Each number is 128 + 24 x the weight over its row's rms, rounded and kept within 0 to 255. Layers, rows and columns count from 0. Numbers have three digits each. The size before them is the row's rms in percent of the matrix's.

# o: layer 2 attention output (transposed), 256x256, rms 0.154, rows 103-127, columns 0-127
# v: layer 2 attention value, 256x256, rms 0.174, rows 104-127, columns 0-127
# q: layer 2 attention query, 256x256, rms 0.188, rows 128-155, columns 0-127
# k: layer 2 attention key, 256x256, rms 0.195, rows 128-155, columns 0-127
o103 099:108218140199090078150140126126129105163160093145124144131170164112119111149165096130145128095137120152137148101114152155123079127140146160124139125144121103146099143151129149145160033132142113117120171089126148073152093123107135133091134154111114135144100153178081146125113129192125134111143113115100168134146104135129117131137092102101099127132108123143097151137130098114117120125121
v104 088:095165128136174174166115128124109131105116107121123133147108098132092147129075142108151101118070113143092149158068119148097137119129127150085130108144107123139169160107135104100114059129137118146133093136161144123154149125108136166151167135135134114092112120162140110109126187140121197110092160115148107153119126125141149161118081134138101160112124078140126118127090139143124171116134
o104 103:174093132103144123138093125141097126131119141121126090113119129128142125142135150107127134157131105146101146149133086094139136144105099119143130150125147125132146136124095142183092137079148103113083165114121090042130101158131121125120150103125156146132129139147093097129091115136159146105121144099089134127113108111132125117096132100142131162118128165075161122149135109121140121105127
v105 103:087132101087129163139153159127133149130100145133102123133114099131121114145149115128170158128138162154095140087142127119153143099124132158121126156135124139132149109094116138128124086170161148123123114142136082138137089123141143167186102147106098128134085105115147115139139140120166164149159166113142081129185139104133110106110068129155133108104142111126162137133151127156133129155108
o105 106:112161133123147101126121095087141125097140139152139154123136109092099121102154134159097085144122125128127143173151140131115134135153145138188086116128127121177119161168150133130115119135069129116101139124141140138090119100125130115094117131128148132104141129108123197145099117132126116152081120164108123098106125134120141106112135105112131092157102141167104145108162130121136150113107
v106 090:120142124167089160155167118136112118127142100136140138109097124162127121120117103088136105148134167134158124114126114098149125119150114116133116131112123089129169122088147140128115092140198133142126168094134123105148121110162081141154110163149111113111101142172088115097098129118097173114126137120134171142133174122108166131145133132130130115115120097119126118162091194138095148126124
o106 101:121125163143180158132135109122134121117150147119111125118139167155130145165140146170146114089102129099079165123138171120102134124117180107119091121120145129163115128135134177126102084127132131137143141156134144129161111141159131130093123088122179110130123128108164103122130126144150114116151137099102153126131113103145146168107107130135157167154142181160132168120146146130175133147105
v107 099:101105160144154079113123162155124092086135106170090148149135094099083134129148111142091140123124148173171133124143126124164169116118113162115141130112113096109120095128103148124142120149141116152111157112160126123162118070120137084175071149094137122151153127110127114126095145118117110129157142132082165121092156146148152119145091171146150108133155108134152122141146144155166097137119
o107 102:100149168140128124110188089118134130150130087132159129127150121152146118137129125125122136159145100111133122119126111128104083106150148112136107165147146165112128132120136096115102141116161152081162183104179157198105136151152160174108168138124126145119110143104111128129135155111159079131122146159133079108089138094140128119121135164088142110134098122113078141144130124114132122176144
v108 090:143111140189120122139120180160131145123169137118111108128108099122148143124125138131143170135163084144126153152156122096147083138150106105127151137084123141166158122080154131112111122133149147143108153074154137147093131100201088129059117127134105103127109122178133092106165126161122146133132120128127133121116144118128137121144188135131115119137147096085126142154163137083123082142163
o108 102:115154128149150135144082160123194146150140123113138150120165126144141096110150158138165074092125161089135146134155057133124148126133105152100130133123106165074111120096136161136137132118158098073136105169114095098136114121103156093138102112156123087171110114070130121093135117104110122126144110107158114178165143109127143137101110142136111150155147117141153138125112138101143169174101
v109 090:121135141109136125096159107134101107164111123113157145110104165109144164069098122113146124155162134131162145136146137126126103149123174108142094122125112150122124108139140154103142152191098130100179124123164170157148126135082136180089119128100130174134136141132072141160126123166094151139145181146127122122155112113161149139135135118117147122159123139146108156160184149149134130138143
o109 098:084110095167152109111126102120138154160094128108137110117109138125143129124167137134130127129089176118123131081131068096149161182057103126074131120148126136177135129119128094130124120097114148123179126128140130117123128095122097109126118182121112129141133102129126107120103133148150149120118107126111124149120130126100146142136142142183106080126091091130136152100104165097135113097153
v110 086:131081170147135122155131163130137156137101097130116142140089124107132130115099060130156118124123131093103136118162132104148125098152122140118106160160121131085142139132115123131144107139127144153106124114161123145134124134162132126135148135128081090131126121097155121149122171115159127103121160121129143143146135107137128138131117116123167137144153174119147116124114136126126079124154
o110 104:139106121096123135115062135155105138094108129116090091130168118129144125115150127130148108152116159095113116123136127177129152163144101079104141149113104134136124152147135149159140167093142150117142150170171129129136132136103122136125114116116126140159110141130146159062155122084113133119129111147134115098148077109145140126128118165139117102171152145103106168159142126125122165155126
v111 097:180127134171064137135158150142145123138078141136122145127191108148135108121072129118093118132115118128128196095099153125111119108109103120105116135130124125145148165130163098116140076135150130149126131138159138113084168094128160151146178154161143182141153128134126121130112174115129132163122095087114121135125150160082108150103110135101125165201127114124144116160127124105149126109153
o111 104:112145151087127108120157127144133124128124140129138135159136104137134157157166171148122119120100161098104117129089107124086120124164122106131090122163112112159122111125106165161127171130152133107130135128109134076149168172143093112087093122122158121131171142128174143122113152176144128147126134111154101140128114109140156110122102132126080127098129126166121127109141135178117134116100
v112 089:137094136100150084119156117185097109123123120140144137141095056099158078139121174121086159091086109153161140174110105118105142146117151134112124128105101129125136084145131149086165156155125070146124110119088111115134150103140138162146112152124133107129109120139110098142105078138166138157089141114119133169107108115137158137105080105121097122118138106123184103153081076121097140104120
o112 098:122138147095130143138130117115124119137074146109151136185149091164081117144141110102115143085130137118109128117136122117092132105104136142117129125146118138157132144125138141136149141103081128124094165103114157135121125091093118113140161164165143143107115112102089134134159093112110160093107115160144130102170164101112138129121109116090168120137088157095095154114164130148137101131150
v113 093:119165131091135159128142125165097119176096133114109095128143102147139160118129126152130153099136138139143105104108146156126111196093116114119135129087114157134129133106122125132166092170142128161121192157115130120082096128141102130117067167159122157097171093145148113149121154110140156126153154132105135126155124144124125063129104129110141129133123147144181120106104122108085121115125
o113 100:123103164177078104122127134114152145132110130129104152146085124107143131122107127127073139122135165104157148136110146132139103101131164116155154155148130117112180144112100116132137118134139131127149115145106093086130081149054149140135127174117155139088131142114129125138117141149128096144117143119121103101129164105130102123113146149119083136092160113126106167077113122178157155109141
v114 098:127113127125096104126113142122127145135105122116178070112128116122115122148121147103148149119118131139143132116111178106090122159161101164088097119122122124139165112092172147130168101152155117108129100144130128132099130177150130150128147132094137149124103103082139110131125152139192116099073111097154124150131147141112145113132107128086150152177149119092157140119152171157104154142153
o114 100:137103096161139177142166104130123095131147139129083176142131140104105107145124106118095111107113100098144137112083145135156115144128127143146127090170160097142105110116137155133092162099158104137082084128138096139182135089100146148128116121096178123170118108172113146144169118174125164119143130121171097103154117120167135093084132120143124114103119117138089133108146131129146131116117
v115 093:126138110137159082117127141133139123069122107111141129093140140115163110162128118147157114107126110145118123146103134144131133109115154159143111127124119111098065190136078144110122142110126121137079158143137130126086119124132151123183104104155114172140104140143157130139125102148144131147100116108141139103153118090143113165173090125137125110144086132123135184130149132142150120132094
o115 098:092127173123093094131129118160093110156150150127143124151155131137115118110140112133103158139129160121158149145111132077115125096122118109131164111150156126127109082068107125127078188139143122153118138092124117141155064121135133137143120080138177107165131148135091129130111134133118117145129098107097134170135109195128108092145163135137170119173153163163115128092129121121094124123100
v116 095:135074168098101092137133152110164123127104133157148092142129114139136134094080125160121157106117151124127145164139114113124130123123147115139126143165129123116130142131120151168162167168070128098089122149155153127128129173138148116146146141134092121085113170127158111117135151127126130142066168184101146139151160144116155170105187108135084119157108141125118092084162181135119112126123
o116 105:111110111090154163145136114152165120166111179155152089054137180072112084134133120099119121140131136142158092125146120136118137155098116114129127156104122125122150100096137136134117135085147162154160156129127109111119173114095122174105141123145124164160140083117107148136105128100149130118112123180178140135168148125096147122129130103128144121121103108156128119177111146129119165127111
v117 093:142125125113141124122123167110129096122111196113140105147123097122120155106073125163138125124089153154112145123157103107110093110132178107163172128100150110141118130129131125145104160159154087110162117137124150194114145163111173115097132110156109126143115113141074127157121128131100160091127123159116144105115119131126094164179105137132164110129116118142116132116118102150120096117123
o117 103:128136179131110110102133132189137122080100078159102120126124142177088166125133153140136166159140109126122103098132113118136121093119087152168083116133170134128145112079159137103038107162162135137129118141106096156121123145171110115105183134134122112097132096132067103141158131113127125137140091123134146119120150116159104130124103100126098100145166136107124125157089172140138157095128
v118 087:147147125114127133151144172142149119120105098117150131142121175120155082186117127106106149115132138113083166133094122165121124137156148117105097120140102133095119118113091140113078167091130117132135119144151165127100107104120130147116123093149160131095102119108152148078133146123205147127138145151114176150147141157174115166175148131146144086110103119083123139115104115141133103138132
o118 096:126158116132138120137133111118167134152102135124107082091081132085136142084153089122109163086161126123102096109116114153165184151144095138147131110127079161095154149089099125135148152137115147121104125189051143142140114117104161101132113123130112153134141122136115126160138133165157144170104112137157120145151103109130122137097112134130116174118116122099161144148145127107127130147112
v119 096:068108125122099170146138117119068111069094170071143125126155164141130121142120138136148148152107124110118126144095146130085120139114144141161174144150117125075155093110107153132135095137155118112134121076118125164127170127122117115126129086109122095154100144125138153129099129132123160150134116125149134113139150132131169146091148152132135039160093123121133103137124147149113126125157
o119 098:126099107132166148130162147137155128166133128146136121120127126091117160099134175117157157124146106112165126123136109099123125147129121104126143127096141138143108132151143150124149132132136146124111057125175139161116123139150098126159133071169154155134129126166109097100155134103131118156096112134157172097194119124116114136112126106133110174154134150151189140145148164129136094089108
v120 089:143145148138097107139119112140127190154144141100138178130115149108146094136095142181111093123079104169119120110162152123118135144129145097112075150153117140159154174151160090151144128135136120093131137161131149117111118112177119108122128104161146101108120078157157143111094112153145125094131071096125122138164151175122131090121130122122142118100118079130114131102095158108113080130095
o120 099:105169091136124199154117126103102114120107114141123084115159173123141168112145160068146122108146159114160159113120154114106165145167138120144158113101144130116138164142099116077127132131131129151140142148136106116181095136143145165144131109127119110149131128155101133151114146145150130136128159143114114117112136152078103158122113149149159124129159111107094131098113094169138152165156
v121 086:193125138121159116150116097136145127147136102136106136127139130132094100137142154166114109178152136132125179135100132140122118142132107126111101163110122148141112098134117119199175116087088156163123145135092095137135146119151099149117126129141094101107155113116104158121129158119135141128116139130123138170138113133112104112157150122121047170111133135132144122164096146172146107126180
o121 097:071152120106108115117146130155115117145090115111120123121162124123155161093093158123111119120129111121156135132095110129104142107128152152165109106109176094140096157095075111134143150076132121140118146155113151133137117121141109128114134118136156099121106078128191093103118082138160121112139102143123106112109141180108127114189142166104111155127098161121104114122151091107127121194103
v122 087:106147171162153078126142121114113134151102122123153117152103136124113096099156139146135122152141149103115110079125117138158148096171126125162175147146152094112159098109155139125082157107135108143109126143115150157113136135176137131111148130126098196123183104081140163133166122181109089125155135119117138153139102088092140101144126148130119120125095107123123150117140103125190136133150
o122 095:144080087120132115134138137148133120133149106141087122116174143143126181107134115091182113116093106135156175091096133156146121164117164135129128141098110177138118129107106131151183098150106141112144104138157111124144099165150158127125179150122128113153091149157087109122128101105154153157156146179135184135109176107144112110162129174144145134140113121136124148116141101107178105105103
v123 095:166096106085150130135147154125118121123131100117149126117113103120114145127065156121155114146127170106145138169114135168119132107158139163146127109184118124100096078122124137156090147122103116083120121135135116127118124128090136145101111115108109124140143162150151145138141142118125134110149096154149073094123144064155130122065153174136140125117128116125146113145119172154153106138159
o123 106:139169108150104099123152125115179135135130127119142055120140112082113096119150121113110120141134094095148106103123143079131138116061115113066108131124157171125096117142134162105125166135158100150113145103134097119168150119104136157103139112121156139099124136077130172142129143159159169178186136113098157118140139145102114144155107103128118192117099133102090174164125155113132133084126
v124 097:142131143118132169186156127144157146140121149132130152129127089154108118115119163127130139121123124139113122112136130151144111092152106138127127140115151128153123136162078155145140140129166102167094121144072096131107142140131098124138161107134156160132082127128117121114115134132133156134126118117146131123162154124132140102077160113123139126166116113143177104116135160140133137142108
o124 100:132122107116157130110095080119147103100143099133116101112154138087127103124112133150113128159135137118113121115138132106100126149142147123149119093152128149125147110117080113116139100158107142142121127120118140102087121131096137187128139076148148094116125079121152114158107152097117134138127100116138088141152100132094101121100126103096140158152092118148113120130125121119193153148097
v125 080:118136138140105113171154154146108144125186117136159155134141118125116123086162076110146160107097093165115106141126119122135153126107148129166094105089135135125133136112161121157129167133133078099191129153124136172125109091114116132157106137152122092111152096141138125165174149091114114121125122092134083116118162139129149116096089115090160154072163170125091168143116128142153163140098
o125 096:156177104117179148113101125141145154140143142128093109104129100136144136078146067128157110125167156131112115131128155096110116106116143151119060109106100147120147135110135117090125130116145111144127180141138107104112135161134128147144129130099126090146155165134095143131139133129095123123139140124075128118082109174136125112115100135150179124089172095142139103108149124128087147120173
v126 102:110151104135156081118112106123105139118098094086105091131145125132119126098109129146131148158150139099115120119131117144114156118150148132143101141126107160129125159135134119112146120121127113105119135120133086125146131128161106103126090108119144131113171117124155140130140148108128090153163125191131102107115132137108138104122155097157156150110144118106112153147133192129101113108166
o126 102:158121062146136085144137135150122132126207142127114135133107199095149114143162132118146137158156161122125108153138141108151130131162176137128120122100148101134121139139179113133136136131129182085123140129154148149112127174119133107113155150153102132148049123135114144143125107135141143139105182121132119148139113158141098163129106086130129122148135135141166129183072122099117129120111
v127 095:102150107130092089186129124119113127144126142136121083131138132130137152083179097156133102117145167127148171127194105127109160118083119108111115117137130120117092133146152134148114108116140119123116108144115081143138123102134102126149102104123111151166144115106121145121102128131135135120161176141110140096110129130135110119159152121111125134130137125143130117129143193110129161143150
o127 099:119147117090128117109171111105063111134113093105114129125127094137148081122121122090130108160140109131136138136098129135121147132119111114138132144123159127120123102141137121104142148143136144119169095135088135095151124124127150101072126188096101160178116135139102120152122142144137102125156106112093097104084169097131051123135098115142191140135130146145132165158086135132120134141129
q128 102:134142127087107090116154124145161169120128080150131182121160144152132126133073164166110116139143121134148116147128145099150103147129159153112114127145117113130150124124140132127130090112104087118099149160124113140154070122151117072129116110109153122127138160120117134157126070132136111121105077101168118146140089104143140144147096108148145111137127132126147133099105157167167117165188
k128 095:116121124147133134148198113112108098132108135162115118095145124163185131110164146105116166141097197099145115102173116119163127111107133135112161142132171144124160145133140129130136119112147111142097116115143104109099119105083103073106108139153096084136090116111174156102092110123145132125120174125077139114089127123163138129093130129162118082124122164153150131101162127123105093102145
q129 113:125115085100153140150112110152146155102182123119119166108166072103118099158085120190120141106086119149070142142065099094092146122100119125112085128147123107127084133083121122076167107161182145152100104127136132101130123128145115119131087109120134093162159133128131112131149102132125150108151109131118133147150132142119096128149120136153151100120128095178091144128099125154092092102156
k129 104:136148120101115139143144123147129175104138138118149176184129142138139134154080141106113108100131127146114176085106154118153146125160116129108130115119149113133136184103106139112151085159120113145130145150144157122100155144152115101167162126126111159127108145127091103111129153124167102128128068121156151162169111136108138109146078128111144156077108147165118151109068113124153136135076
q130 097:169133142135133114124191128184182102114088123166105169092145174094138102131118116136098133112121103140156168092155117142165144140135153112099152114130153125135201140148191169101122138145120100120113147167122091144088112135152123151083097177117155142101169131133129130105138092093123099113118147150162105109147109132099095103102153093104138111138135127142132156145159144133153106143116
k130 108:115130123155165121136158106109120165114117183146167128086126124142180114153180130150150158153129112136115134117125131069137098165142112102117131125118148111118113133134126150130167125174133100110182094088080088104137126119144116097157095129152128116132107114144156137130125116138169155136153195077113169132102144134160098175098165089099129167140090139130178109082081135112093107118126
q131 099:127124112061166116073126094153130143113125158109172134141148160114108103162099119163092144088122129124108120144088173110156143111120117145131134107159124094150133131116143125108123141145108115134137140135151123084136098118148133149114090113111145086162124150132129122152126142169128144128168111179156152161124144117095107105116082164130126137137139131138094115121143148127134114147145
k131 089:152087158123109078145137122127131097134138138137121158140127124147148066155110112125116105122123133095125134106129132140161113139163161155137111141135111136136142145179163142118161129129119078069146163140117154145144129150158111133122131147134114161110125150115101139081142146146149111131105135119130168147081101116063130098107151170140137171135130106079105190133134154117112106109132
q132 104:155138112086171115151149163138125118096109163113130140124135144125131117143151114157119135087086151141077083149103142119098129086086109096088110113121159126114098125141157137110106134098122121104086117142113133145104093119094112094120076078129142162165116157132131110146123071161143131119147113130145131124117117153111107125121088093146136161103143120117069129112128114144131128142095
k132 097:168159116106122120173138108143109104109106143129136152106129089161174104132099146155168136129142129065109127129122156134152099113146124099165110141160163112129119132175137120117152146149124132141166139149105165155130152155137135151136113152168164117106150115114099121133137142122167144152145171145165108129121134110103113133113128166153101112104151174098147137175115158121143133144173
q133 104:159065127169110114136110110135089139106140143100158120133138120148155151112155101106100115166066126099107150132160087094122133115113105135144152114140121161125142070118105091129114145163147146160129136081118130110115152133131144140130131127106127145141131119165149139178103138115140152113135162105141134106089095149152103140150108103134134102129106132144133116163124063129119139162091
k133 106:143134127125096111087147081157123102150134133106121152124103108121073088135134103117127130131156079117153107151123169134115095113076147137143097143141112139127120121088107165136123127110120129081145080122126097143124136178089123107137143139148126103129128145150126140112112122136125123148090168146134086164122113100163155103088155121138118171106143129100106135099099125120130050129175
q134 101:128106159147142126125156134154109141126080142115117114151151159137159123107070184142098148112146115111126117129138131142150137116108148122073105137126121103116082159114098147120150144140080144139133122134117126139121152141127086157103106106115117122123117122165098125112116117159105126123051127153111106154105083117139145133176093108154132180131114118113118089123140135125105109150134
k134 106:152134137136099109134106100102135139130171164111168144152133138103109140159122143110185109153086130130142133115133123090104138138114130144146072118120120143125159139094149069116181107113102139147150101113119115136137140134112128162138097110123112120111145152140071140123130171114109118163147073118123137102154152095127124113126098160125131118136116126106135081096104116175172133081118
q135 094:134087139088166131136126150175111108149157098142181117132142095149120144135100120179136123153137140092089116085161159089150087145109104130119154119157130161122103114137102135153127102146154153094160115139132126109120127096107108116104117124101113130148151175130136151132080130148124162115137117104146161150098139129152081096097119142143104113121122143141117132136101097122116160128153
k135 106:091093125121128113124111145135144174084136093105127148157090138130154152149118163143124063140099124126112119166117111120148153137137115114104084119143102115120158106102143093153135182142120126115128138144153112141125150126130134130146125069113118164156138129168102098136114124091118061128131128150107164128127139129098136114112107171131154110106129137105099106145133167136102171104138
q136 105:143159074129109144140103160149150106111142088121123141155122119101109110150159082132125121124133133145141140126114118112124132116132085147180122185126126114138147095118087158128150150098124079119071158143096129101103158114160124121166118118118136151128145165094161130185129106134138123126160169124141135131126130121131108124098149146086136109159132124137118155140094111121142132085089
k136 108:144132125106113127132128114121159184108137148113129143095188088124138151111076130116114121162131136073140162121131122122143103137131119137105160160141078129146115153151180115127101095128154099123130131096110119121063096099161142131151084120151173138141132159122111090120134114150082137122116108122147137113152093080163090108105134108088160161160146086063139141111120131141125136180135
q137 109:166143121089144084117100066113174108115081159118134098140160112111147103125144136145092145148135104136074132145119109097074110071114112111143121147104129127106118099104131167110151132138138151160131131120151125107143136154163168114098164092124132138134128111127134151153157132118128097151102112138126104116118114124084147162166087172120164154173099100140112104142115148113164101101126
k137 115:165122117134122135139109138140123109149095139155139126174099099109119121143102093159130112145151097090109188116146089190105154153141146112073139136100103158129135155143123129148123119177081143100142133102136178097127138108121096143134094174157121102165079116139170113115093138148125115125113140089121120138143151134151114133105125142125119152162162124108117122141145125135155072099105
q138 103:135130077115102136125147112097106113102125149093111112121100150121150144123125138141136111077105146115127181096135137132135148134057094109146137137172123079124120112158133171142157148079081138113129143128124114076129134156133102170136144149109113154103123114140134096159127103124109128107147170111128137146136138080152134115106137097125150108115155126131147122172150140129112114139104
k138 120:143075108167179136135140171144150139125092106134137146138142141106107173082178141126144122133143163116146100108108089116133160124142146135091121136115125151111104116139095166149144109138108118146068104149081113116134127137156148143150160138117149159131106109130143156146100080159104082105182140131132107150167146123171111110125144111127151145157135101105124123143086132119171117139165
q139 110:111115141118121106091079123138136140103123123091066179148137136136157161136127110101112151158131148141152111055091101126145134139120144142143085082136186105086128112084138116115137161188109087118129142116132112136097167125120057156136107148100096132112066125137098124109122107116110137131122140115101138151127140110125157163113114128129150145135133131144141120130105151166132142143135
k139 114:193162159123151129137098120116146126144146150102156144134123159172163106132120116144111152148122133132149155144142106123100126119097116124156106153130151122146106119177087103112130123144084100136162151087180162128170129113158164084158119120101111106124130139114137115139129130133162111132153131120138169144142104127132122102107099115131113132140134115099140113167111176067104151099145
q140 103:131158119082157169135098105131147170123123165113138170143139133135142141120178125121081166099127149148122137151123148096092127084108117146169111133159154076098109144124113128123115133132163117147160113128111152113113111122103121129109113131111096126126120124149138062138092146104116172138107096125117121149115135154128136159129122128161151118109150068128124123135086099143108146144108
k140 121:136127135151158170144112076075109140120105165137148176121065157121103124122171102161129105140136146166116109072106131104121149137151153183114158132117153155133102137122109139143122114159132147136116119113155118119137124159081107130124137142113168135110124132151134152142161140169152142125112135119116087123155117175138155134118124068127115145120155133139156140114150093131125117103133
q141 096:120090192150123134134160094092091135154124102128108182133136170104121163150111137105150138142170139077155106094151134176107141135167146163162131076104134119138123124133105144134145132162092084117118127115109121183105140152108093132124102154120131146119114114126098144095088144176127143088090085142117168129125117116116122132103171121144170180126135134134149142136135107144159110141129
k141 119:152135118169126136103108135106107129114136107135142150135098132110108134113146155111152085145132135108116086101152156115132176182117175154071143141131085145131141123113129130153149114120135152138122094127154144085128121115117116144104129121091175171126100117130159160122128135194119108138124124098100115113151145147092133155141118138129094148086177154113094137118122148141132059141153
q142 116:132071189095174130132117099143128144109137106134141154158177146120073151168123089083126144134085131113126095115090148122102116119133098104115140110147110105128143107118132136123087106147103088150122134155095132134110131153176114122078097155119154106139148120098149142088152117157135138078110104127131146179129133116124141118100143130112168135125122107187112164142134120133121155086074
k142 115:142157134159122094105079135111161119109188136111129123128101168128157116145115162104111170150136173118138086139164091111115152139060115098118085140133091110102129098129076145121119120121101104094129063108147105093141119120130136091110101132100128100116115149113144159114128121159129117155116129127122156097151156133096109146140169090145086122111131156170116101126108155077157137127159
q143 121:159084119103127131084146082171134128164098093148117158113104097135112136130189106091122099106148140114143109132148134140106142123135158096099113119112148143120136194074122137127105144115093091161148133131119152142126108120156100115135178151140130108120122126131084145133114120138113142157112136119152103116122164107112142112137126047117080108132175137132154151156097090167110138165135
k143 118:137127144103117129078113124147096145119119142109104116107129135148123098094100126118153113112140121141123093089104178115165139120117128107114139106129151151113146162122109183203142136111101146177122113153183080114110133147117161111106132136169124105111126086145150149102126142153183141140104118074094103120165160130127116153124134158181148136167145179100148146122141118116128115138105
q144 117:104135125120122120139106136140166092123142100132111167086113128152113094103115173167103145134157182124122114115161129151141133153133128122138157145110146137072128154190072114137145091116127143140151131115171100125155122110100113147114141127111099107093162116157099149152130104197151127117139108181134129134115124138074104135090144132139168125127146122141173126141108105128111140065121
k144 111:119127160130113147103158116135114090121098169134120130137171134146163153103142114126138116140172127120116140096097138146154127138111141124156090117098104146099130150159123118139183148135130097134073131095133134109108125097149086095128129163139139097105142112104154155166116080144150152111057126130123139129117163124159156149132105168126171117143105155130115121162126100144128113135103
q145 112:132120060162122099100141138132127126105105104102119106155181110136133180147164131128093131099108138132130091182118118134089147095129134106150150159113132132118103123169115112114105109078101118130164113129077116075157136115113124152114154131115172126165173072123123170149120139137132117107149196123166165126172084108107125167106136144129145142135094175114120125137170155129118127133119
k145 114:114111170124083134141147135161159143126149108116110105085123110144107151105070128104116153112177144111132138124096118170149126100134107158142109168145140097120173117140163175091119167170157146140116113142136145163140146135163122142102087128165159088103157141167131129138143158141125140095084162132140143099137155139102138158134110126106156108125132171097141166178096153155182169142140
q146 116:130120147137123128183102143185109107142142114139170106134111129115128120137101109121102151154122056153125113100122170164151118168106136069097087137131135134129152121126083111155117124119130127105159110143147145121107143147132161116147146119074107213139137100139121154156136123111118125147146135097140161137118143155126143143128154094116118119120114126096115086146179063120148137120076
k146 121:157133164119146145191168155114113140136126115097135120142102121106106118119171165124142143140134115130090077132151160171094103125181092108129164169104165127150160154151112165131135116159100136137114115151153117152148109125106114134175119125097145115143099130131124121142116126128094131082082135127122166096133127135127154134126129176109165139135092133077117136119155168168133092120154
q147 116:150151110163133079145109093144137136136138139108139113116127142135156141115123147129165154149086153098146094145087119128165133091099155081132168162165140130121085093132141119086099162078150113122116111133145155177152125141110118091150138155106105107110104125088111144148130169155103109081101138112150141144150083147132168157149085190128124121153127136129091179100135132100153122121148
k147 114:165136119131126110118172125103157108164138143143153131110143151152131081115139124115134134137110112094170164094146156100137100130139137104111112128066128123131131161111073125108195105132152162164101113116129147152124089108132116160107128094097078155141104141092136137093097134128124128121159130145110122156112122105156114117110113123113097125145077123109122113108118123154138126141104
q148 111:132118136146083131067137203103147088088083151122130142098104152095103172192133156124160117133113086147149141135173113128126125131107138147159125125155140106148124160140123099136128108057134109094157122162142118099046116148149104115117144114110107119146144141099151124160129135113107146138126115119140134133092136149125124189129172155137108137116100151115104164118165140102133145174115
k148 114:146100152160108103150127094106128127162121116129140103085131107153143134130134104101128124087103132103102108111113195162171139183169142147101096141137150108158118107095132119108125122123152129174115139093142121114101132139167131129140106098131123104127139111154115109152139109155143089111126140153117152121147090206102149193100153120120138107122093078129102146078136130135139121147138
q149 115:136137129150143130104101103142102147118112152141125076165116123076102137152127164087170180135129125131120108130095123114079158084129127146084127135145087125109138159119126132134134148146166112170091157131169146134106134117149153108151130086113091150166115130129115154124136111145136132132118147105121124131123101138126067143075103153160152139110122148111128103165155208144130108131097
k149 126:115059116129132154098149110151115112147129110152149109070127142118136151102146130123130159126097128130126112146150115109104116080118132126138165130157177114116150139104160136144091102158100165164132151122139186072171124138161119131134101124127104133121150169117155116111152107163134137114126153100148114179129125143138132099162099123127156139104151133126093090153128128142115095150120
q150 114:133134164127124185078146117123165156154157115094185146170132135168103121145124117144056161116134124139118176130122147155138112122098170131117099150074109147094155113102124132113113145086117148118146160119104122113110151110109119122107174134137142125101116117137128121126160137111141151113165125135114132161094084130145130153133105073135144151147130178145091134134167075124152097122087
k150 121:126138176143165094127123141124126136092134108098096122126128137152152142141150114119131116121138161088115131130115121127118152123144149134123154122154158152126120166145127108126072102124120179112111109129150101151157160163152133102111114143171131108167150164135086124099113142113179144139124157143138120064150110160123168110172129136112119128143097119150125146102113147100115183105115
q151 122:129123132128129144123102132169118144129104147154119151112120132142128144131129178151130114121199121100073114128116172103148139153120130112168153137116127130136118121148134130088163143138045114151121114126141145121109146133139133116065149102118155124120179125162116129153155093116099107151124165146144141135157088093128101106114169117102124123112109152147125098124150121164149111105098
k151 117:124106138111133153114132166138120181125134085138107140126124180146090112130123129124107140120146131157157154135133157102148126111113116121141092109146127147160101101158156144114146123137102100171160154170100134145170163173076116148187132145088112102123099128151157141129170121126155154132092157079155098125081166097144121121110090114113109140121118131135148164143036136109140118149158
q152 116:139111148087139147096145150127120153124083127105124177102121129123104112109123148125163121111120147165169168145122166101110133072116163112149151120130112150103141158123158111101118132154161139099133120127101116138121105138123112115132154147154120117131137119081136146148122086095161130127130120082105062120128146179090110175151119084125157128095118126141130134124161151118124153106137
k152 117:148160122110068130118129142110128134158110147110114114149115102127142117111086086123151124122081112117131169059134155104127126126147117107113128101157134110106093122126104134145124164119112145153118098147094130162157103156143112105123118105124066117143162136102131130181101173116125127135111128135165163151144112110140107128162155102149142143130093155117141119120099143138128191151115
q153 113:120103152125073112109145116162150132108106144071121077108138143158125147118137088118149127131139146154106114119110135151154099136125122132118123143133126113093123162121083097140126105154123198142135106093125115125147108169150128171107143107139154111138121165103162133124119119096163164144197136123127126119104102147154060123120128106073100131120119086110121167165154137158158117117152
k153 114:151128152180127132127152172120109103147135118153148138133138155133081104115175145106122101110134138141128170097154175129070139154111137114142125134152147154061125077126094141108117146104141129100155170114112141111183148128115139097133109167154109118118146116120114183133109106101137155174102097142137144142128110119110102154119156112118112111137152147091160124169112106094122118142122
q154 115:169150101124148130147128182112120183112138141147100082121149146110176086124122119182154136135147118135097094134104150150146142194154149147160152103110098137188115151123133172116150128122139125151149118114132132119122124127094120104136143141163137122116129131101095155096131149116102095162110166123152150132161143114118080122093165091130143153136122106144117119114090109167097092100138
k154 116:120133111138134103104108220162127152084088139140143092135113096105107121116134122112128142128157103136100092147130155121133142154127144128163153105128139130153144123113140140122153125149081169126184141109134130095129132096190075150126137107104144088167104138132124144124106132151085118125163072137163134159106106144142119179151062103109126111123110165159136145138168166122118141114122
q155 113:107134135116133135113117115143084120155104063140148135112115147138120111175138105140143085114138139154140110139128102135095158125139097162147210161145114112125135118145110111124081122152122127132104116100102132150122097092098106105151142083119124139119161121114144131139158083140097126105125138127116116153136119105143113147132125119149147113100127155135162140149137109108162163091114
k155 119:116142098106145144109137110136134168118121100123144096125130093127116150137156120111201129092172137134137147121111158159130166149107118137092138124156129117139137129116152151107116113143122098131134142135125129116159163111110113108135094139090123132067151102184138135152113129109130095159097123144130099108142109109134119105124127135103099123120133150135103140118137084158142101130130